Weights of a small GPT-style language model, trained from scratch on English Wikipedia.
Size: 16 layers, MLP 384 squared ReLU, vocabulary 8192, 3.35M parameters.
Training: a variant of Muon for these matrices, 137M tokens, 4175 steps.
Each number is 128 + 32 x the weight over its row's rms, rounded and kept within 0 to 255. Layers, rows and columns count from 0. The size above them is the row's rms in percent of the matrix's.

# layer 11 MLP up, 384x96, rms 0.279, rows 333-368, columns 0-95
size [101  96 102  86 102 110 102 101  97 102  98 100  83 100  97 102 100 117  86 107 108  95 121 100 105 114 110 107  87 101 107 107 103 107  94  97]
[[134 158 203 178 124 151 100 106 112 127 107 100  95 187 132 149 150 114  96 119 198 102 117 214 119 138 105 105 100 142 183 178 135 118 106 115 147 143  44 178 197 145 142 130 206 120 122 124  93 130 175 129  95  84 158  88 183 122 128 144 128 163 109 185 108 121  93  70 160 159 102 121 138 118 156 154 104 113 148 122  73 123  96 150 125 133 130 140 140 135 135 113 178 134 127 114]
 [146 185 115 131  90 123 143 129 100 158  73 152 165 131 152  96 129 123 130 112 156 167 136  92 209 150 175 138 166  97 126 103 100 151 132  81 136 162 114 163 148 160 127 106 154 131  95  98  91 147  94 112 155 100 183 118  91 138 151 117  71  85 167 105 148  99 187 113 150 143  95 114 164 122  98  76  86 130 161  81  76 114 100 159  71 140 149 158 158 149 109 185  91 120 177 200]
 [134 114 151 152 126 157  88  98 196 119 141 134  61 139 108 138  99 167 128 103 132 154 129 116 130 118 144 134 124 132 103 185 182 131 184 125 150 108  81 109 121 121 132  95  95  56 102 163 125 221 176 118 106  97 116 169 144 149  85 139 198 105 163 138 153 133 122 175  92  89 133 170 149  70 130 147 141 162 119 175  99 173  76 123 117  90 147 160 180 119 176 140  96  87 162 129]
 [145  20 175 158 178  81 119 159  80 114 213 174 138 128 155 118 115 113 156 118  98  80 143  97 185 169 132 174 134  76 194 162 123  99 110 140 169 155 128 139 135 126 111  90 136 146 174 117 158 167  86 131 106 154 157 141  84 143 112 132  72 111 175 141 164 135 149 194 153 122 114  85 148 129 109 152 130 121  88 126 131  88 138 154 173  95 112 134 130 141 125 151 152 135  84 141]
 [113 139 170 106 151 103 123 129 111 178 170 227 181 109 174 172 155 144 137 130 166 110 139 130  91 150 156 116 110  59 144 168 148 144 105 123 132  91 118 121 108 105 150 123 129  96 137 112 110 103 137 118 169 166  63 157 113 146 134 189 124 116 171 108 157 137 154 146 130 172 103 150 166 206 164  75 142  88 165  93 135 126 116 137  91 180 188 144 159 120 112  72 162 150  87  86]
 [132 153 126  81 192 133 109  98  94  83 169 163 153  74 161 136 146 154 107 134 121 160 166 148 114 154 118 167 143 154 118 175  77 132 148 159 210 100 146  84  79 147 122  84 191  97 154 137 138 118  98  99  98 127 144 116  60 135 144 116 124 102 102 120  96 150 113 155 176 165  80 122  77 160 163 214 149 107 122  95 133 112 125  76 124 148 100 118  77 152 144 112 129  84 179 141]
 [120 115  98  60 104 112 116  83 179 113  70 103 164 132 171 122 182 140 125 156 119 177 112 111 206 115 129 125 157 180 122 114 107 112 124 128 125 112 154 166 131 100 126  80  84 112 129 135  98  56 126 206 128 130  79 143 155 139 206 172 184 213 136  97 155 125 117 103 110 126 114 125 131 144 162 152 113  74  76 102 108 130 162 148 121  99 144  98 116  94  99 145 168 123 115 131]
 [149 159  98 105 113  70 144 159 168 133 101 120 102 168  93 124  92 131 101  50 161 118 164 163 182 141 105 157 185 115 113 111  88 118 123 131 166  55 147 120 129 147 171 109 187  94 122 126 123 127 170 188 164  98 158  88 106 139  92  80 137 128  99 150 113 118 128 115 133 113 129 116 133  94 179 138  93 144 170  54  85 134 118  73 153 125 133 152  96 114  66 138  69 186 117 101]
 [117  93 126 121 167 100 115 125 123 142  91 123 142 120  79  68 105  93 146 145  98 126 121 101 158  80 136 150 146  89 164 148 103 153 104 173 150 149 156 125 123 136 163 143 140 169 161 191 146 150 199 118 193 127  90 142 141 113 184 114  62  94  72  80 113  72 103 179 193  73 111 110  73 105 110 108 173 121 123  65 142 117 136 113 102 122  98 123 105  63 116 123 138 140 122 180]
 [169 192 138  87 157 176  91 186 138 185 149 127 144  72 121 103 138  80 146 118 133 131 189 157 179 109 110  93 149 150 153 108 114  87 140 164 154 178 160 145 128 120  58 134 104 174  96 104 146 124 125 110  83  99 154 146 158 196 206 140 155 130 116 159  86 120 158 115 115 154 183 135 152 143 119  63 166 108 142 103  91 102  84 161 108 138  91 149 132 105 120 158 168 151 119 118]
 [136 127 178 143 149 139 107 164 138 104  42 111 132 145  58 127 196 191 111 137 161 146 101 103 172 114 122 136  91 135 132 114 171  70 119 132 115 163 125 170 179 131  94  60 133 129 114 173 134 100 144  97 112 178 121 142 130 138 131 123  73 153 135 158 137  90 121 123  88 134 112 120 134  72  85 117 177  87  87 106 125 155 128 146 147 167 130  84 112 105  75 181 133  33 124 122]
 [141 220 160 128 175 190 157 129  84 157 113 113 107 142 131  65 166  88 132 119 123 169 128 147 174 169 109 190 126 199 110 108 123 124  71 146  66 139 123 131 134 146 157 124 150  75 160 143 111 132 116 151 112 135 142 106 170 151 134 156  83 205 159 165 163 124 108 141  99 118 111  78  92  99 188 124 140 154 121 136 130  81 137 157 125 146  76  89 149 138 125 146 179 108 135 171]
 [208  89 114 122 144 166  87  99 121  77 118 133 170 194 113  97  94 136 198 131 132 132 152 105 104 119  73 127 115 126 132  89 220 109 109 138  86 133 161  99 134 168 142 156 127 162 115  76 154 104  93 139 132  95  95 160 145 187 156 132  76 112 173 110 134  74 135 157 113  74 159  98 133 146 119 136 125 177 176 142 163 146 105 134  76 148 115 108 124  79 185 123 160  99 110 121]
 [185 133 168 132 117 124 126  97 214 158 151 141 143 123  69 125 156 157 122 102 160 141 167 139 138 158 185 147 161 151 134 125 123 113  54  90 136 170 115  75 161  99 107 114 165  98 111  88 119 115  97 144 145 148 130 134  63  98 233  94 121 156 172 133 145 139 144  94 139 123 126 146 130 144 129  88 138 107 149 209 133 127 134 184 162 139  83 148  96 114 180 138 100 189 130 125]
 [138  88 141 150  71 142 148 127  98  58 100 202  84 124 142  83 149  93 128 135 122 111 112 119 125 138 124 136 132 133 127 115 118 188 123 177  82 165  87 155 165 156  94 141 136  88  94 120 106 110 123 177 140 117 148 151 162 157  98 111 128 149 135  60 108  89  91  95  92 195 155 150 142 120 106  91 102 121 119  90 128 171  80 119 193 193 126 134 153  94 171  91 210 150 121 165]
 [ 74 145 138  86  92  85 119 105 180  96 118 117 120 195 134  86 115 119  89 126 209 116 115 123 181 140 147 133 108 168 179 181 139  94 100 129 140 115  78 140  92  88 146  84 108 106 143  88 177  73  98 117 148 164 155 124 100 137 134 104 156 164 140 101  89 103 121 120 172  82 169 129 128 135 118 149 181 129 155 149 172 159 100 158 189 174  89  96 131 102 153 165  88  69 123 107]
 [ 77 141 128 112  81 146 152  92  79 168 143 123  59  82 127 154 165 117  64 190 193 141 108  94 141 131 120 148 185 133 164 134 153 123 125 119 144 124 134 108 190 140 162 127 164  74  85 122 122 147  87 183 104 123 106 154  95 139 186  91 126  85 125 163 154 193 153 156 188 137 140 164 151 150 169  93 112 152  79 152 137 145  87 146 136 181 154 150 128 131 119 147  87 175 114 139]
 [157 138 191 119 168 170 128 152 153 156 149 166  98  95 149  98 177  98  47 128 162 131 157 138 134 100 102 112 127 194 122  93 123 137  81 141 175 126  60 109 124 145 128 170 105 154 120  91  92 138 126 154 134 130 151 106  99 168 142 111 157 138 138 117 106 183 144  93 112 142 186 188 126  93 157 122  84 140 136  91 131 173 106 186 146 179  85 150 140  96 131 175 130  61 126 198]
 [126 131 153 107 137 146 134 122 134 115 142  93 108  88 155 194 181 103  74 141 120 170 133  56 134 140  40 107 122 129 175 179 122 173 136 186  98  82 147 146 108  93 164 161 198 129 157 120  94 123 127 161  78 174 105 174  55 132 107 140 130 156 145 133 133 132 113 142 191 199 125 106 148 194 117 122 127 123 101  98 115 120 158 148 125 111 138  84 102 133 125 147 177  95 106 145]
 [ 95 127 158 111 123 125 199 107 162 156 147 146  87 155 123 129 111 177 171 139 147 116 123  91 121 118 130 134 149 104 133 178 141  78  94 174 121  50  69 149 147 126  85  92 104 114 178 128 123 147 204 126 154 143 145 135 116  84 157 119 102 146 129 181 101 135 134 123  89  82  69 123 195 186 191 128 138 110 115 132  89 150 114 129  71 122  84 172 104 165 156  66 102 119 158 141]
 [170  96 122 141 120 129 113 201 158 122 109 157 113 119 128 107 176 158 138 148  99 120 142 109 199 139 120 124 109 157 130  73 168 136 132 184 107 221 126 125  95  97 138 101 168 137  63  66 148 116 154 106 106 162 173 164 134 133 155 143 161 120 175 134 165 155 157  95 203 151 179 126 166 135 141  94 153 143 126 138 127  93 136 170 151  91 175 162 104 107  97  52  98 128 118 158]
 [157 183 143 119 159  94  80 133 112 116 122 112 100  90 117  86 102 108 141 140 123 130 104 129 174 178 102 125 110 152 137 125 142 125 142 176 130 115 157 110 119 124 109 172 144 156 143 167  40  95 159 185  92 146 187 135 109 147 102 116 132  80 106  96 182 101 150 161 155 178 151 195  71 153 137 123 126 122 116 110  72 120 102 135 133 118  31 172  95 140 164 119  90  68 179 139]
 [106 160 145 156 143  70 142 159 134 132 115 121  88 100  72 115 163 120 162  83 156 156 147  77 191 131 141 227 149  83 134 129 112 120  96 130 186  96 152 120 130 132 142 125 164 101 188 156 153 148 168 109 102 102  77 148 115 115 123 131 113 133 107 141 169 180 174 156  92 144 150 187 169 143 179 162 146 183  75 110 144 106 111  87 117 151 137 150 130 174 170 160 158  88 164 104]
 [117 168 118 133  79 117  43 170 100 119 159 164 126 205 136 109 100 102 106 111 188 124 148 106 169 142 134  95 175 147 144 135  66  75 137 113 200 115  98  87  82  88 153 141 101 128 133 122 124  65 106 132 195 120  91 119 138 115 112 103 126  94 192 109 170 153 133 113 149  75 115 168 147 107 124 192 133 112  54 137 120 130  88 145 147 136 111 134 132 120 147 168 103 110 112 157]
 [134 124 122 164 122 159 116 108 137 123  99  28 130 164 126 108 151 117 159 163 129 167 142 119 200 163 158 187  86 149 162 154 141  96 105 139 117 138 145 185 141 156 170 180 174  91 143  98 109 112 124 122 130 110 189 180 188 127 120  68 163 112 131 161 112  92 129 112 103 116 162 116 130 188 112 130 109 115 159 126 125  37  88 125 121 149  84 179 117 115 157 139 184 154  94 132]
 [ 66 185 121 131 128 144 102 107 157 148 153 102 137 147 136 156 161 102 152 100 126 112 119 138 197 135 186  94 120  98 146 127 138 113  90 102 165 140 102 142 165 101 134 146  70 117  37 113 193  98 130 124 109 156 158 143 148 154 102 136 100  94 119 160 161 105  84 127 144 156  73 108 130 168  50 156 134 142 115 164 123 129 100 125 116 198  68 120  72  74 131  91  98 163 130  74]
 [127  94 132 157 144 127 189 116 160 121 113 175  92 128  74  77 179 121 114  91 151 245 120 188 159 148 182  97 182  96 131 130 119  85 153 142  88 130  88 160 137 164 135  95 145 104 138 105 120 129 150 117  67 117 167 131 158 131  96 131 149 167 134 187 115 155 115  93 121 119  79 134 116 103 124 129 141 101  87 186 150  61 120 150 144  74 127  89 124 110  99 115  94 162 121 101]
 [ 91 117 130 126 104 104 220 150 111 142  69 112 144 203 168 109 129  98 138  99 137 104 119 122  95 137 135 162 141  77 164  70 102  96 107 138 128 117 164 161 112 164 173  84 157 137 130 179 153  79  90  97 140 111  97 142 101 148  96 199  81 117 149 107 139  99 137 133 148 122 156 159  69 100  63 146 150 124  84  88 109 118 109 112  61 127 148 116 154  96 122 181 183 148 130 104]
 [ 96  92  90 115  96 143 109 136 124 132 128 116  96 141 133 130  84 124 135 115 166 137  36 100  90  82 144 108  56 111 164 140 168  98 110 157 104 154 143 117 115  94 131  93 152 165 152 179  82 118 106 138  43 138 159 191  93 146 115 152  55  93 141 118 123 151  97 172 125 151 125 111  95 143 129 150 173  76  92 124 140 190  56 109 120 128 117 120 118  99 137 101 203 127 127  99]
 [143 111 125 135  55 186 106 132 173 168 121 117 129 116  98 129 113 107  82  80 150  78 169 158 140 126 153 144 157 126 178 119 134  85 108 153 145 120  76 163 138  78  82 179 154  67 134 155 119  78 106 103  92 191 126 109 107 136 140 158 118  49 112 117 156 102 149 158 118 101 125 183 175 102 126 137 127 135 124 138  77 118  59  96 129 102 124 181  97  92 170 181 157 143 108  94]
 [128 119  89 127 140  99 115 123 162  96 125 180 113 176  93 149 108 147 118 110 130 141 132 138  72 186 137 159 116 149 170 196 106 112 188  74 140 147 111 106  68 125 148 101 111 108  87 136 141  83 153 163 110 148 120 130  70 114 113  95  74 133 112 130 157  92 134  86 160 143  64 169  74 115 114 145 126  37 164 138 120 122 162 121 168 137  55 130  77 133 146 124  59 164 138 120]
 [136  83 185 111 105 134 128  95  92 156  79 149  64 137 126  67 143 198 147 172 143 164 131 131 146 160 109 186  93 133 122 159 132 190  99  63 136  86 125 178 148 139 102 181  99 165 112 152 129  84 153 119 120 125 118 181 121 112 139 111 143  73 164 125 151 107  92  98 124 160 154 123 160 125 120 167 142 161 186 130 106 163 130 152 141 157 147 103 150 144  64  90 110 112 138 212]
 [174 182 118 120  97 107 157 146 124 109 148 136  80  84 156 116  88 101 133 120 105 127 128 100 176 189 182  88 128  77 160 114 124 142  84 108  85 113 130 134 150 109 126 145 145 104 131 152 133 148 128 112 139 120  98  92  94 175 107 164 169  86 181 163  67 140 162 203 140  66 199 170 147 101 118 168 173 144 118 116 122 155  57 124 132 130 139  88 111  87 111 117  88 129  91 189]
 [ 72 136 102 115 119 187 129 104  92  88 142 118 117 154 176 165 109 140 107 156 188 115 120 184  72 137  66 127 139 114 108 136  84 116 190 144 150 163 150 107 123 133 137 113 142  98  90 112 146  63 149 149 139 165 207 201 128 152 149 179 102 118 153 194 107 116 149 136 129 144 115 116 105  99  80 176  94  19 108 158 121 155 115 157 134 106 117 114 126 137 147 141 109 131 152 139]
 [141  95 127  81 134 161 149  29 121 164  76 113 123 127 139 105 121 181 134 186 131 120 177 159 111 156 166 158  41 126 158 101  51  48 136 136 131 158 109 191  97 160 155 136 114 117 139 139 126 138 138 178 110 121 109 156 103  94 162 180 141 172 176 115 115 122 139 182 129 110 129 137 176 122 107 141  95 160 115 174 143 161 118 132 107 141 109  74 143 107 110 178 124 124 101 141]
 [137 161 166 134 105 126  92  95  99 138 115 120 108  69  81 110 122 101 108  76 162 100  97  58 128 117 103  78 177 145 127 187 114 145  93 116 145 127  93 133  68 123 113 151 118  84 145 164 126 146 112 152 168 117  91 134  93 149 158  84 111 157 109 105 135 110 223 139 153 129  93 202  78  92 145 130 120 158  81 126 107 164 110  54 152 172  80  94 132 151 157 125  87 102 147 112]]
# layer 11 MLP down (transposed), 384x96, rms 0.422, rows 333-368, columns 0-95
size [ 99  98 102  85 105 112  99  93  93 104 100 102  90  94 100  95 105 109  95 107 104  94 125  93 106 109 111 103  93  97 104 103 104 111 103  92]
[[107 176 110 160 141 132 145 161  85  96  81 143  81 103 142 151 123 101  66 142  62 149 144 130 161 174 113 106 139  83 178 130 147 169 133 149 107 154 168  78 147 104 121 158 200 103 116 121  95 172  88 129 124  95 122 133 110 149 138  98  97 157 150 140  97 101  86 153 137 158 125 164 190 133  95 148 190 176 110 114  92 114 115  56  92 185 142  82 121  53 161 133 131 155 136 132]
 [134 176 196 146 154  96 195 110  85 129 168 139 104 163 142 135 120 136 136 137 108 129 129 102 133 150 104  87 132 142 120 170 119 159 130 123 128 139 126  52 146 131  87  89  91 131 143 138  88 134 152 105 105 128 180 125 165 122 116 150  93 136 156 147 131  96 186 138  98 179 122 137 176 111 116  87 143 140 158  70 190 159  82 163 174 116 127 155 153 124 164   6 150 103 114 184]
 [106 137 102 136  89 196 124 161 162 110  92 120 138 125 114  86 129 149 129 172 131  91 168 162  38 107 113 198 132 158 155 159 143  83 132 200 158 117 134  82 165 111 136  95 108 147 109 166 163  96  77  81 128 154 124 149 111 104  81 128 145 111 136 181 109 118 136 119 100 143 188 104  82 111  97 164 180  88 197 162  91 141  81 133 112 135 159 150 140 101 165 120 106 117 108 170]
 [128 179  62 157 104 122 105  71 133 134  70 127 116  90  91 129 139 128 111  92 116 119  87 180  41 146 133 137 105 144 123  76  81 140  77 145 114 136 138 133 187  89 171 139 152 113 154 145  97 160 176 135 140 100  96 107 198 142 142 117 121 134 171 117  93 113 140  58 127 118 108 185 104  86 143 108  85 125 186 168 116 153 142 108 173 138 155 118 116 126 189 146 145 139 176 174]
 [144 106 107 145 120 129 170 143 128  93 154 139  87 139 134  69 136 118 132 126 155 135 192  93 102  54 163  92 129 156 136  73 171 185 102 127 184 137 152 146 193 115 127 115 124 139 148  95 109 208 128 135 102 143 119  28 150 120 173 135  95  92  81 137 101 112 126 154 115 102 169 111 137 203 115 129 134 112 124 156 150 119 119 185 181  67 120 110 138  98 160 146 119 102  98 158]
 [124 166 151 130 124 159 110 183  82 133 119 120 145 122 120 168 131 142 131 122 150 104 189 119  35 106  98 127 128  89  89  96  74  98 118 153 165 113 142 128  73  99 121 169 127 191 158 154 172 118  93 152 116 165 155 158 127 174 106 124 141  89 161 131 145  86 103  44 123 125 178  88  77 127 108 112 101 138 156 143 194 132  66 132 134 146 122 158 108  86  68  73 140  95 128 137]
 [107 120 109  84  68  43 122 118  88 107 121  93  88 141 160 196  76  97 175 111 167 127  80 149 124 104  82 133 106 113 104  58 133 151 130 158 163 159 111 141  60 136 116 133 108 150 216 148  51 143 133 144  95 111 116  98 153 115 127 140 160 173 102 147  91  87  84 133 177 141 161 109 120 106 163  99 125 136 171 166  94 132 151  92 110 120 127 159 144 107  96 122 135 140 139 164]
 [ 95 129  98 168 127 107 172 173 136 111 127  86 127  79 134 155  66  75 135 148 173 126 184 120 153 136 157 103 142  88  84  89 118 160 119 133 130  87 162  67 156  91 124  84  90 161 192 192  92 154 105 154 166 143 141  72 110 123  86  85 153  99 148 102 158 111 127 126 105 135 127 134 125 120 105 125  99 110 119 145 190 179 148 115 150 124 221 124 160 108 122 170 170 170  95 138]
 [138 153 149 151 120 172  73 133 165 150 181 172 124  96  97 165 161 158 156 132 129 165 146 110 155 124  94 112 159  97 192 141 153  85 168 110 120  55 169 112 141 105 123 183 125 117 154 116 130 105 142 131 140 166 102 152 116 121 176 149 190 124 109 166 137 153 107 118 138 133 119 171 195  76  96  67 147 171 119 104  80 170 175 118 138 112 120 120 141  61 135 205 152 106  83 159]
 [183 122 122 133 143 120 103 169  91 102 175 143  54  81 211 139 135  73 123 125  90 103 196 179 130 114 118 154 102 118 105 137 131 128 166 141  96 127 132  89 113 119 146 120  88 155 181 140 154 142  73 148 159 109 106 187 159 160 103 147 113 166 162  71 162 111 125  91 163 110 139 108 109 167 172 121  80 109 164  92 120 141 112 136  82 141 103 160 146 127 144 169  41 156 136 148]
 [181 165 136 141 109 133 147 156 131  75 145 146 142  60 136 148 128  73 122 134 135  88  30 112 128 131 153 146 101 107  75 103 140 188  94 153  92 133 138 114 158 114 167  73 122 117 132 120  68 196 111 146 104 143 191 112 116  99 165 117 176 110  72 121  89 162 113  90 166 173 125 163 106  90 138 138 109 134 123 153 129 163 163  74 148 134  99 102 128 109  74 115 126  75 160 163]
 [142 197 139 133 129 153 118  91 100 126 147 102  64  73 141 124  75  84 108 150 135 173 142 148 208 114 137 130 145 127 124 113  95 166 101 132 165  79 140 167  82 104 119 126 163 122 174 131 118 129  96 166  84 180  86  62 128 112 161 163 156 139  59 105 125 107 154 136  93 125 103 105 124 134  89 116 123 114 168 162 132 136 187 174 111 170 160 131 116 187 113 134 178 188 150 171]
 [162 109 160 106 127 174 116  99 122  98 101 157 180  80 135 143 106  77 151 116 162 119 105 133 110 143 109 127 118 129 107  89 145 135 185 128 138 199 139 177  99 115 102  80  89 153 140 151 108  89 118 175  79  85 159  96 192 173 106 189 147  79 100 185 110 153  85 168 141  99 140 194 133 142 113 116 104 102  79 150  91 106 122 120 106 102 135 138 174 134 110 101 103  57  70 133]
 [129 156 147 167 129 120  84 116 155 138 148 143  83 175  54  91 168 132  96  85 112 116  92 159 114  93 170 163 168 188 121 130 112 110 230 101 156 165 162 160 131 156  78  76 108 138 192  91 107 128  81  89 120 168 142 103 147 137 138 124  97 154  76  93 153 146  86 130 179 115 172 152 179 170 136 139 138 146  90 158 137  77 122 128  99 182 114 115 140 135 126 143 133 149 116 116]
 [ 91 170 144  99  99  93 116 147 158 120 104 112  83 122  85 143  67 140 103 121  99 118  92  61 135 150 119 207 142 181 115 195 148 124 169 144 126 151 110 149 137 142 151  90 122 122 189 138 177 133 167 153 126 119 129 151 135 139 154 134 131 171 159 104 106 103 110 108 134 107 151 105 115  67  79 150 181 150 103 166  66 168 132 222 116 200  96 127 157 149  86 108 125 128 100 113]
 [154 119 171 168 144 112  96 179 173 173 139 126 128 130 120 120 176 103 101 135  91 154 107  93 116 124 208 147 114 122 168 160 102 110 186  73 111 122  51 172  85 137  82 100 126 129 146 108 131  83  79 154 162 156 103  92  82 126 107 163 115 123 106 151 111  89 188 131 120 189  41  96 160 170 141 138 174 100 105 143 161 104  93  84 167 149 125 143 105 126 163 134 120 117 136 126]
 [159 195 127 198  92 103 157 129 108 123 134 163 193 101 113 154 106 120  68 146 158 157 123 162 154 144 142 112 133 135 114 112  90 124  86 168 109 120 177  82 115  77 109 128 124 140 220 138 144  60 137  89 167  93 100 121 141  87 102 159  96 132 173 168 147  96 115 103  85 140 139 157 153 104  78 106 181 118  97 179 146 183 155  93 118 148 144 138 149 116 158 174 116 104 174 145]
 [127 161 117 171 201 125 129  92  46  93 163 183 153  96 127 159 100 134 160 101  97 106 141 122 135 102 126 140 134 114  91 113 101 170  79 156  85 131 159 155  73  92 112 122  98  99  44 125  69  90 153 123 154 129  94 105  79 140  87 130 156 123  70 142 104 101 119 114 148  98 131 119  89 110 118 116 146 133 131 103 149  97 141 143 117  49 162 142 147 176  79 159  74 182 138 134]
 [ 80 101 168 161 115 132 163 123  90 119 140 170 166  97 111  80 117 147 159 108  86 148 101 190 128  76  97 137 141 101  98 105 126  81 128 140  67  88 134 142 146 114 147 106 107 106 121 144 110  57 138 127 125 137 113 144 170 141 109 199 153 137 132 158 105 120 128 106 124 126 108  96  83 134 222 154  75 198 120 197 144 174 140 128  91 138 148  74 123 134  97 104 153 178  83 167]
 [ 88 130 142  77  73 163 135 132  83 118 100 139 124 172 122 140  34 120 145  94 106  97 113 155 125 115  99 154 145 152 126 144 149 141  65 140 131  99 160 209 160 141  75  94 152 141 124  98 185 138 221 149 104 118  84 120 111 142 152 124 100 136 122 175 143  54  79 107 140  94 168 126 170 112  63 136 140 162 167 114 104 137 115 133 178 132 142 146  96 156 142 129 161  90 114 121]
 [106 150 136 118 128  87 113  94 100 146 163 135 137 124 107 132 171 197 113  96 157  93  91 140 115 108 155 125 123  33 131 170 107 141 150  36 125  89 143 186 125  82 131 127 127  91 118 142 107 132 135 132 164 101  94 124  21 140 108 107  89 138  58 147 158 126 139 149 112 176  92 167 132 122 146 174 113 107 133 155 149 104 151 157 140 144 133 121 154 183  70 140 144 112 136  60]
 [148 112  90 134 132 128 105 159 122 124 101  92 130 131  86 199 124 100 123 157 124 154 158 109 138 146 148 172 117 164 120 152 104 134 171 136  56 132 137 133  84 143 107 154 127 130 200 134 124 131 105 189 106 162 112 108 105 198 123  98 131 138 142 108 120 142 140 166  91 117 177 116 150 162 177  65 120  68 127 144  87 100 138 141 147 131  67 147 161 126 194  86 117 158  91  14]
 [114 169 132 180 166 120 105  73 142 170 116  98 191 145 113 113  87 141 207 144 131 125 109 141 148 131 197 172 141 129 157 155 128 174 121 132 171  67 123 138 153 116 102 136  48 151 151 146 154 164 116 125  85 200 126 134 122 116 121 102 155 205 125  54 138 124 116 141 105 112 123 156  90 138 120 116 122 145  69 126  99 170 186 112 128 137 163  97 136  93 157  77 118 135  94  91]
 [122 143 124  98 150  47 116 150 168 128 137 109 157 100  79  94 135 123  64 111 167  90 130 138 158 121  86 148 133 135 189 126  96 118 165 103  91 163 103  81  58  52 106  74 111 146 108 125  63 165 104 153  96 183 112 123  37  62 152 110 104 136 160 110 139 127 153 130 126 150 117  96 150 134 116 103 144 157 101 152 126  77  90 146 147 104 148 156 116  97  94  86 123  99 112 143]
 [176 108 123 130 128  75 129 198 110 122 167  77 122 155 109  75 133 158 142 121 164 120 133 112 186 124 126 172  75 148 165 142 176 157 172 113 133 119 105 105  68  50 141 144 143 139 174 113 140 103 106 144 165 193 133 104  91  98  77  78 116 157 130 104 116 109 179 108 154 129  97 129 119 178 176 164 188  99 129 151 126 143 104 175 171 122 178  92 127 102 143  75  91 132 109 130]
 [187 173 146 117 179 146  87 118 158 159 139 169 119 141  97 141 161 112 161 123 156  95 145  79 127 119 159 133  98 156 175 187  81 118 123 157 155 138 110 179 121 105 108  54 169  60 119 120 138  98  40 147 121 124 145 197 130 139 127 122 102 153 105 168 127 111 149 140 145 136 142  89 103 103 124  52 124 124 135  81 111 120 155 107 159 126 155  85 167 153 135 160  77 164 135 199]
 [133 123  92  77 177 172  79 136 148  99 147 128  86 132 127 176 154  86  92 119 116  98 165 132 161 147  66 110 153 148 150 112 112 123 164 161 128 155 139 140 127 123 139  70 145 126 202  90 167 117 107 135  64 120 108 128 159 104  65 153  76  92 156  96 147 177 133 170 125 117 135 133 105  68 104 183 143 166 123 128 123 101 146 135 127  76 134 161 176  54 164 143 142 203 154 143]
 [135 101 170 126 143 130 145 119 183 196 156 146 103  90 115  85 125  69 179 132 158 158 114 200 156 149 128 137 139 147  54 144 107 109  95  65 163 136 122 122 147 128 105 128 140 159  98 152 150  90 108 158 120 123 131  67  98 143 167 116 117 110 157 178 103 103 105  96  99 105  62 120 140 170 128 165 145  78 169 107 124  84 144  89 138  34 171 130 105 107 118 155 115 104 144  74]
 [154 124 144 146  80 142 102 174  81 149 140 170 142  75 136 167 144 105  87  97 162 139 116 119 118  87 172  88  66 204 122  91 116  97 173 158 102 107  95 132 148 124 113 129  76 143 124 151 120 107 136 118 187 156 159 143 124 132 148 163 145 171 115 140 183  43 123 103  91 180 131 145 155 125  96 180 121 135  94  73 137 109 154 124 117 208 133  90 100 146 109 141 138  95 163  71]
 [ 72 138 154 162 123 102 109  60 116  94 144 146 147 153 117 164 124 180 131 152 106 118 135 152 125  92 117 183 152 116 154  99 112 154 108 176 139 115 117 163  71  92  83  22 113 170 143  74 126  79  76  96 135 139 131 166  98 140 115 165 162  56 117 185 155  89 125 176  88  96 128 124 154  81 110 154 107  98 114 102 111 132 138  97 136  77 126 157 150 135 108 139 109 104  68 134]
 [167 142 161  85 134  67 114 170 156 145 138 104 116  78 137  97 149  94 180 106  84  85  85 137 193  97 157 177 101 109 184 135 111 148 114 128 139 175  58 137 135 114 105  76  57 149 139  86  71 100 125 146 133 153  91  79 129 168 111 146 113  92 144 143 131  83 131 174  96 150 126 143 129 138 136 158 143 107 141 147 134 131 101 167 133 179 138 149 180 152 122 153  59  84 115 179]
 [ 88 140 155 163 107 174 195  77 129 152 112 118 155 177 120 119  95 132 160 136 119 115 152 128 159 141 145 148 149 111  85 143 183 178 115 100 127 178 127 100 131 103  59  82 134  92  90  99 116  83 134 141 213 140  98 109 118 184  96  77 169 148 133 134 161 150  70 154 148 103 131 141 163 114 130 142 168 159 149  88 174 118 161 100 125 100 124 116 142 193 162 114 109 120  56 180]
 [ 91 116 153 179 111  76 114 138 137 113  84 157 134 158 111 173  63 169  99 113 129  81 101  83 170 122 157 131 169 112 187 151  96 123 158 135 117  88 114 166 138 152 185 162  90  99 186 182 135 179  99  82 127 116 129 151 166 128 128 104 177 143 154 129 131  93 186  99 107 106 122  93 153  55 144 123 119 126 149 119  47 129 120 170  88 163  97 132 113 163 148 130 183 106 111 154]
 [141 117 168 157 136 153 141 180  89  98 151 100 144  79 104 200 122  69 115 186 135 132  98 127 111 171  94 154 173 179 160 102  68 116  58 132 131 193 141 177 161 115 137 184 118  68  87  86 124 141 152 161 185 135 111 135 130 101  97 161 132 131  58 126 136 117 155 156 119 116 109 166 121  92 136 105 124  80 103 119 143 115  53 158 143 122 101 153 110 152 123 113 172 110 104 142]
 [164  81 107  76 183 126 124  66  73 151 115 139 105 126 145 170 159 148 113 152  82 139 113 160 148 111  92 162 111 165 174 158  74 114 121  68  91  89 215 190 202 137 120 107 131 138 106 119 135 120 121 118 121 181 136 128 103 113 103 109 139 113 118 144 101 106 133 100 106 130 133 141 150 165 109  88 109 170 146 187 122  94 174 179 143 137 157 162  89 118 140  92 122 170 113 204]
 [133 155  84 110 111 172 102 146 170 129 167  71  92 139 133 158 102 109 106 177  71 112 126  66  94 168 116  98 143 138 136 128 154 171 165  83 107 129 142 140  59 114 207 108 115 129  93 136 171 127 136 112  92 152 131 150 165 116 140 162 129  86 126 105 121 110 144  67 189  74 133 109 118 108 121  80  56 119 146 161 122 122 169 191 129 108  61 165  99 137 102  90 159 117  95 113]]